Part of a small language model's weights: rotary positions, an embedding shortcut.
Each number is 128 + 24 x the weight over its row's rms, rounded and kept within 0 to 255. Layers, rows and columns count from 0. The size above them is the row's rms in percent of the matrix's.

# layer 6 MLP up, 576x192, rms 0.117, rows 281-289, columns 0-191
size [ 99 101 107  97 108  96 103  99 107]
[[170 116 137 160 130 119 127 105 133 142 101 134 126 128 116 142  93 149 147 178 181  84 149 152 147  87 130 116 147 157 108 167 108 147 126 143 120 116 163 124 196 106 133 145 133  95 165 119 112 122 139 114 160 132  75  98 142 164 117 142 112 136 138 123 145 136  97 152 117 109 116 136 152 158 121  89 131 138 107 149 138  86 154 142 131 141 172 144 159 125  97 143 166 111 125 114  85 134 123 149 155 126 143 106 160 112 130 113 103 158 140 120 136 119 126 102 155 117 122 174 137 142 134  57 128 150  87 134 155 133 121 137 130 113 128 110 155 112 139  98 121  99 129 112  86 147 104  56 108 124 129 120 144 154 167 132 130 105 154  96 118 124 114 136 120 148 137 146 118 127  87  82 129  86 152 181 108 123 124 133 169 109 143 168  97 112 112 148 151  84 122  97]
 [113 124 112 198  90 140 133 158 114 122  85 144 143 171 139 124 124 118 144 137  99 116 129 108 158  96 136 135 137 122  91 155 112 119  99 153  69 130 142  75 120 106 153 125 122 163 157 123 122 105  88 143  98  88 108 102 124 106 134 137 134 148 130 149 138 118 113 140 147 150  95 123 111 121 142  71 156 168 140 131 142 118  91 147 100 158 129 116 127 119 102 168 138 129 156  82 139 147 135 172 118 144 113 137 144 124 201 150 114 100 119 150 105 145 119 119 127 115 113 103 127 107 142 144 142  95 168 136  81 153 135 155 170 112 127 119 172 125 136 143 125 149 139 122  92 115 130 118 135 137 171 137 132 133 155 124 146 124 157 125 169 122 129 142  84 104 141 126 133 119 152 100 131 124 100  85 156  77 120 182 118 123  65 143 131 105  94 162 109  99 135 101]
 [159 148 145 120  89 151 132 119 107  97 117 130 111 134 111 145 119 165 137 113 136 140 178 135 117 125 159 126 136 123 113 121 102 147 143 114 111 136 156 101 100 107  81 147 170 147 130 117 105 141 104 112 166 148  78 108 155 132  70 168 161  76  98 140 122 140 155 117 132 111 127 118 111 124  93 134 126  93  90 144 110 109 117 103 165 116 122 152 139 146 106 172 110 129 153 165 102  86 132 152 143 143 143 123 119  88 142 156  93 118 103 100 129 151 128 103 157 137 118 126  97 105 139 131 145  65  99 114 139 141 145 104 155 137 124 177 111 115 132 147 121 108 119 141 127 168 184 140 152 105 146  87 141 132  94 133  76 128 137 129 160 147 136 147 102 124  87 143 110  91 116 124 148  81 119 138 100 119 177 128 161 138 165 159 114 154 113 147 172 154 121  90]
 [137 127 110  82 108 127 104 158 134 146 116 127 128 116 123 121 156  97 143 112 111  90 109 121 180 114 108 140 145 117 136 112 111 138 142 102 150 140  95 102 185 134 148 175 145 136 130 159 165 168 128 130 158 153 164  96 136 116 145  92 150 117  95 139 134 137  89 123 122 210  99 103 114 168 109 106 140 118 113 142 160 141  99 121 116 138 148 163 153 107 119 132 106 175 122 135 128 113 146 147 108  98 108 122  95  90 127 143 146 114 119 121 132 134  74 136 148 126 120 109  78 157 139 143 113 120 124 113 137 153 104 116 103 112 179 148  74 116 141 132 142 105  76 122 156  98 160 130 129 127 107  97 127  92  94 138 135 182 166  97 153 123 120 120  87 116 106 121 106 162 131 100 153 122 104 120 127 160 145 126 131 110 142 129  92 174  96 170 132 129  99 104]
 [120 196  99  82 118 159 105 153 139 120 154 171 106 142  96 122  98 161 133 117 135 102 148 155 144 142 144 116 124  62 125  98 164 121 114 145 136 133 142  98 138 100  96 113 150 146 133 115 112  94 134 126 114 147 101 108 109 147 154 108 112 125  83 125 118 120 142 122  94 123 117 128  99 100 164 132  82 126 101 170 119  59 102 120 121 125 164 148 118 103 194 168 130 145  95 121 124 114 141 159 120 140 126 107 135 136 158 165 139 132  97 135 181 155 122 145 130 126 124 118 140 138  95 117 100 124 135  78 144 103 124 119  90 145  99 123 151 122 175 125 156 143 137 145 113 178 143 122 135 147 153 137 119 114 109 128 154 163 147 152 112 110 121 149 180 139  86 161 117 110 128  73 147  84 130 140 138 136 172  98 146 121 136 116 128 163 115 123 144 119 109 135]
 [146  76 116 117 178 163 137 159  95 157 117 116 128 154 127 130 150  90 133 140 106 133 134  94 131 142 174 102 130 124  62 152 125 106 117 117 101 141 134 109 154 119 164 116 140 146 163 102 157 107 101 141 141 149 124 115 121  97 134  88 113 127 127 129 110 107 158 123 128 102 131  86 153 137 111 115 162  99 129 133 103 123 126 137 126 167 154 102 140 156 157 134  74 179 108 145 114 140 122 132 149 112 120 112 159  65 144 147 103 124 141 147  93 141 111 139  76 132 128 122  98 131 128 108 129 101 117 131 175 148 114 111 142  98 151 168 102 119 182  87 149 102 147 127 104 108 137 111 119 106 173 119 127 100 131 117 117 127 155 127 156 124 142 106 150 128 143 147 144 183 126  89 108 123 156  59 135 119  94 105 148 148 116 110 131 156 101 164 145 145  75 141]
 [148 115 125 123 143 122 114 150 115 131  95 169 126 149 136 155  84 127 134 123 105 190 105 118  84 132 142 145  95 145 141 116 116 112 169 126 124 153 142 152 126 113 118 114 126 157 191  82 131 138 119 134 100  70 146 154 145 172 102 168 138 109 111 132  52 125 156 142 120 128 139 111 127  95 131  83 127 129 108 115  76 154 142 118 130 129 133  89 107 180 158 164 123  95 114 117 109  90 126 150 142 142 120 154 135 112 139 124  97  92 121 134 101 104 124 130  92 120 101 136 140 118 163 116 122  70 124 121  89 140 193 144 147 141 153 138 121 117 161 119 183 146 131  88 111 104 153 109  97  90 135 154 125 134 124 168 158 138 125 112 156 129 172 135 151  99 132 122 123 120 146 121 137 132 180 146 136 143 143 138 112 124  96 131 125 126 139 118 110 123  76 136]
 [196 124 130 140 129 110 132 167 144 120 147 121 114 120 137 134 105 161 138 139 129 137 150 103 131 141 120 133 111 155 126 159 125 120 131  99 149 144 137 120 168 100  97 140 158 122 120 152 148 137 147 111 120 110 119 130 137 159 118 124 121 123 137 114  77  61 118 168 127 123 161 134 151 139 142 103 109 120  98 156  94 114  95 141 169 170 120  95 120 119 140 167 133 179  90 103 104 151 115 163 127 128 152  97 167  78 119 152 120 126 133 105 134  90 131 148 132 126 138 106 162 108 141  92 133 134 159 122 142 161 135 172 152  79  85 110 112 103 162 143 134 111 137 145 135 170 108  80 121 106 149 127 127 140  95 144  94 194 145 112 100 154 157 147 113 127 101  80 157 125 105 121 140 146 153 163 156 138 121 159 122 121  91 113 130 126 120  98  99  79 112  81]
 [141 164 102 149 113 131 109 173 115 168 141 111 143 157 129  99 114 128 104  80 120  47 152 106 106  77 161 111 145 112 149 125 156 122 144 159  88 129 143 106 147 106 161 139 132 175 139 165 118 122 129  99 169 122 120 172 142 183  80 112 136 143 103 128 151 100  91 133 155 148 107 110 115 102 133 121 149 107 147 145 127  67 108 111 120 132  91 115 157 123 171 115 123 129 152 153 130 109 180 148 169 128 151 164 103 140 127 105 137 117 100 134 125 121 116 125 155 127 108 121 110 119 160 128 107 129 134 123 149 117 130  91 164  96 109 139 121 111  94 142 153 141 152  92 101 153 128 108 151 194 118 128 127 122 144 130 123 137 130  97 126  84 129 121 146 150 134 103 130 120 167 105 122 121 129 140 120 123 121 104 106 126 135 204 159  85 130 127 152 117 114 123]]
# layer 6 MLP down (transposed), 576x192, rms 0.118, rows 281-288, columns 0-191
size [ 87 104 100  98 108  98  86  88]
[[ 81 113 120 119 186 177 167 127 102 137  84 112 105 132 136 132 140 106 133 157 148 123 131  68 154  82 147 174 102 125 162 112  99 172 108 113 147  93 109 139 103 131 137 136 116 113 138 113 103 155 121 107 140 115 160 130 133 135 105 139 131  62 135 136 132 140 153 115 104 117 126 104 164 167 140 147  97 171 139  91 145 163  83  91 157 137 148 134 120 105  97 136 123 118 144  86 146 104 147 156 108 138 126 155 136 112 103 127 125 125 146 164 133 129  87 129 150 164 132 128 100 130 108 116 165 125 124 117 138 114 144  93 102 129 143 129 139 109 115 159 146 130 175 168 104 150 128 138  95  89  86 136 132 167 122 127 112 100  97  95 128 128 117  89 125 179 131 143 135 128 143 122 137 143 134 170 142 140 108 126 107 165  62 160 108 141 111  99 118 156 154 125]
 [164  95 131  93  99 176 172 150  85 119 113 126 137 111 135  97 125 171 104 115 127 138 102 124 167 116 156 165 130 144 106 138 107 111 107 144  99  98 142 148 119 102 114 137 135 166 116 101  77 146 142 175 114 147 113 116 114  88 127 127 154 155 116 119 137 114 125 116 120 126 139 117 142 140 149 111 127 157 139 142 202 129 108  99 128 100  91 176 139 129 126 175 168 141 165 135 121  92 144 120 135 135 126 105 148 140 154 169 133 137  89 154 138 113 179 164 126 103 111 108 103  72 133  85 145 117 125 118  72 158 167 102 103 125 105 124 146 142 118 136 125 103 149 175 146 119 121 186 148 144  92 107 105 117 152 118 168 122 133 126 152 131 119 147 102 117 135 115 120 104 126 115 136 179 107 122 141 120  89 127 115 111  97 165  99  99 143 136 121 104 124 113]
 [141 151 127 137 104 176 136  97 110 112 143 151 121  94 140 133 118 155 117 126 103 141 174 106 114 125  83 130 123 118  83  98 122 126  60 119 127 136 109 123  97 136 150 144 152 143 107 143 127 147 179 141 143 113 125  85 131 119 167 174 114 109 138 131 130 144 151 123 132 125 122 125  51 122 114 132 116 139 151  78  99 126 111  93 145 148 174 143 127 101 166 148 157 120 160 106 146 101 102 112 146 134 123 152 155 116 118 128 128 158  84 118 140 132 158  87  65 126 153 185 156 124 124  82 104 144 149 137 138 155 156 120 168  99 100 120 151 105 120 166 121 130 143 143 136 141 124 140 136 146 121 139 131  80 108  78 117 134 129 119 119 144 144 161 174  95  85 101 111 106 107 143 142 144 127 131 125 124  75 159 125 184 110 124 124 126 132 136 155 153 149 122]
 [145 140  82 157 136 129 107 126 144 104 116  95 145 141 113 105  86 130  83 105 136 131 136  98 132 171 146  95 132 108 152 152 120 153 166 143 120 137 142 144 167 142  94 132 118 114 117 113 125 113 144 102 151 158 139 117 142 134 157 117 141 151 100 123 109  71 126 121 141 142 131 132 135 113 125  97 143 148 141 149 100 109 122 198 113 138 134 106 137 122 120 179 137 105 102 132 133 159 139 106 190 144 164  97 108 114 117 114 147 117 142  96  73 119 103 104 157 112 152 148 145 114  94 101 157 164 131 122 109 113 155 107 115 117 129 161 132 119 136  79 157 102 126 123 121 146 139  91  92 130  77 113 170 152 166 115 125 106 151 164 210 136 149 179 159 129 131 158 152 110 146 102  99 116 151 167 139 124 136 102  95 116 147 114 128 130 150 109 111  90 143 148]
 [125 103 127 137 124 126 154 104 145 100 169 145 143 117  93 111 111 127 197 119 159 169 160 140 107 125  82 106 128 108  96 119 159 138 149 134 107  87 127 114 129 117 125 143  95 108 104 119 121 166  94 139 121  88 125 169  90 140 147 142 134 157 131  93 157 120 125 128 110 128 130  69 101 126 132 111  77 125 123  96 138 147 159 150 161 164 119 117 126 120 127 145 134 107 104 127 113 140 121 164  94 146 146 130 118 119 157 138 130 120 145 128 146 107 127  99 163 113 140 157 104 134 102 131  84  98 122 125 149 117 202 159 131 129 122 121 110 141 128  85 123 154 182 137 127 112 148 113 129 147 137 155 120 147 170 102 165 140  74 123 122 159 157 150 171 113 135  90 118 137 155 152 159 131  58 136 128  92  94 110  89 139 102 131 118 140 163 149 107 139 128  88]
 [177 113 126 135 139 150 133 125 120 145 123 102 140 118 117 111 112 154 139 136 124 169 149 127 111 111 154  94 139 139 123 133 156 139 131 159 128  94 134 141 142 127 154  84 136 130 130 164 133 142 121 115 142 122 141 134 199 146 152  79 129 138 157 152 120 141 135 133 111 119 129 166 103 158 107 105 121 157  96 132 131  72 135 124 130 123 128 131 133  98  59  97 133 134  97 128 103 140 106 147 172 118 168 128 147 131 120 164 158 132 143 149 163 157 148  98 161 156 158 103 148  90  63 138 119  78  71 117 113 106 155 137 122  94  83  83 100 154 135 144 136 144 124 127 144 128  98 121 147 161 142  63 126 144 106 121 111 105 183 124 115 113 125 130 149 169 126  94 120 126 135  82 156  66  91 134 121 120 124 117 116 159 145 112 145 128 109 138  96 127 110 133]
 [123 126 143 169 101 182 118 134 143  86 128 119 145 105 113 186 162 127 149 105  99 174 139 103 127 138 114 161 139 121 133 145 115  99  92 138 138  84 116 122  87 167 115 170 149 141 133 122 137 131 161 115 104  95 128 136 157 116  58 152 131 130 117  93 110 105 148 123 141 136 155 111 112 138 111 120 150  97 107 123 127 141 127 115 117 146 124 128 144 108 107 133 121 158 106 147  96 115 184 134 135 130 118 121 110 109 128 116 104  88  68 123 131 126 114 150 101 103 149  97 100 143 179 139 120 153 110  77  89 135 162 104 136 150 167 118 123 110 122 121 114 146 140 137 113 158 149 162 169 159 115  95 111  96 150 129 140  90 139 176 119 164 169 129 155 120 118 124 145  96 115 130 104 104 114 116  91 131 108 155 160 147 186 103 162 102 113 137 101 145 146 162]
 [119 113 120 138 151  78  99 138 169  98 143 156 143 126 179 148 121 152 102 127 157 143 134 107 131 127 113 113 128 155 150 163 129 124 118 129 125  73 147 141 133  86 107 111 115 183 106 131  96 114 103 104 142 154 165 155 139 115 115  89 108 110 118 113 135 158 124 130 113 134 131 132 155 114  76 139 121 139 113 118 133 146  89 128 150 151 152  89 183 131 120 100 142 131 181 116 131 130 115 112 131 124 125 148 130 106 139 157 152 160 142 132 145  77  91  94 143 165 136 111 153 142 184  97 109  99 106 121 139 147 139 137 118 149 150 195 116  97 102 133  99  88 110 155 154 140 124  95 136 120 127 129  98 156 110 108  83 110 129 127 118 138 113  69 148  92 105 147 154 114 143 148  84 112 141 136 116 106 127 189 120 185 132 116 110 122 125 117 110 155 165 117]]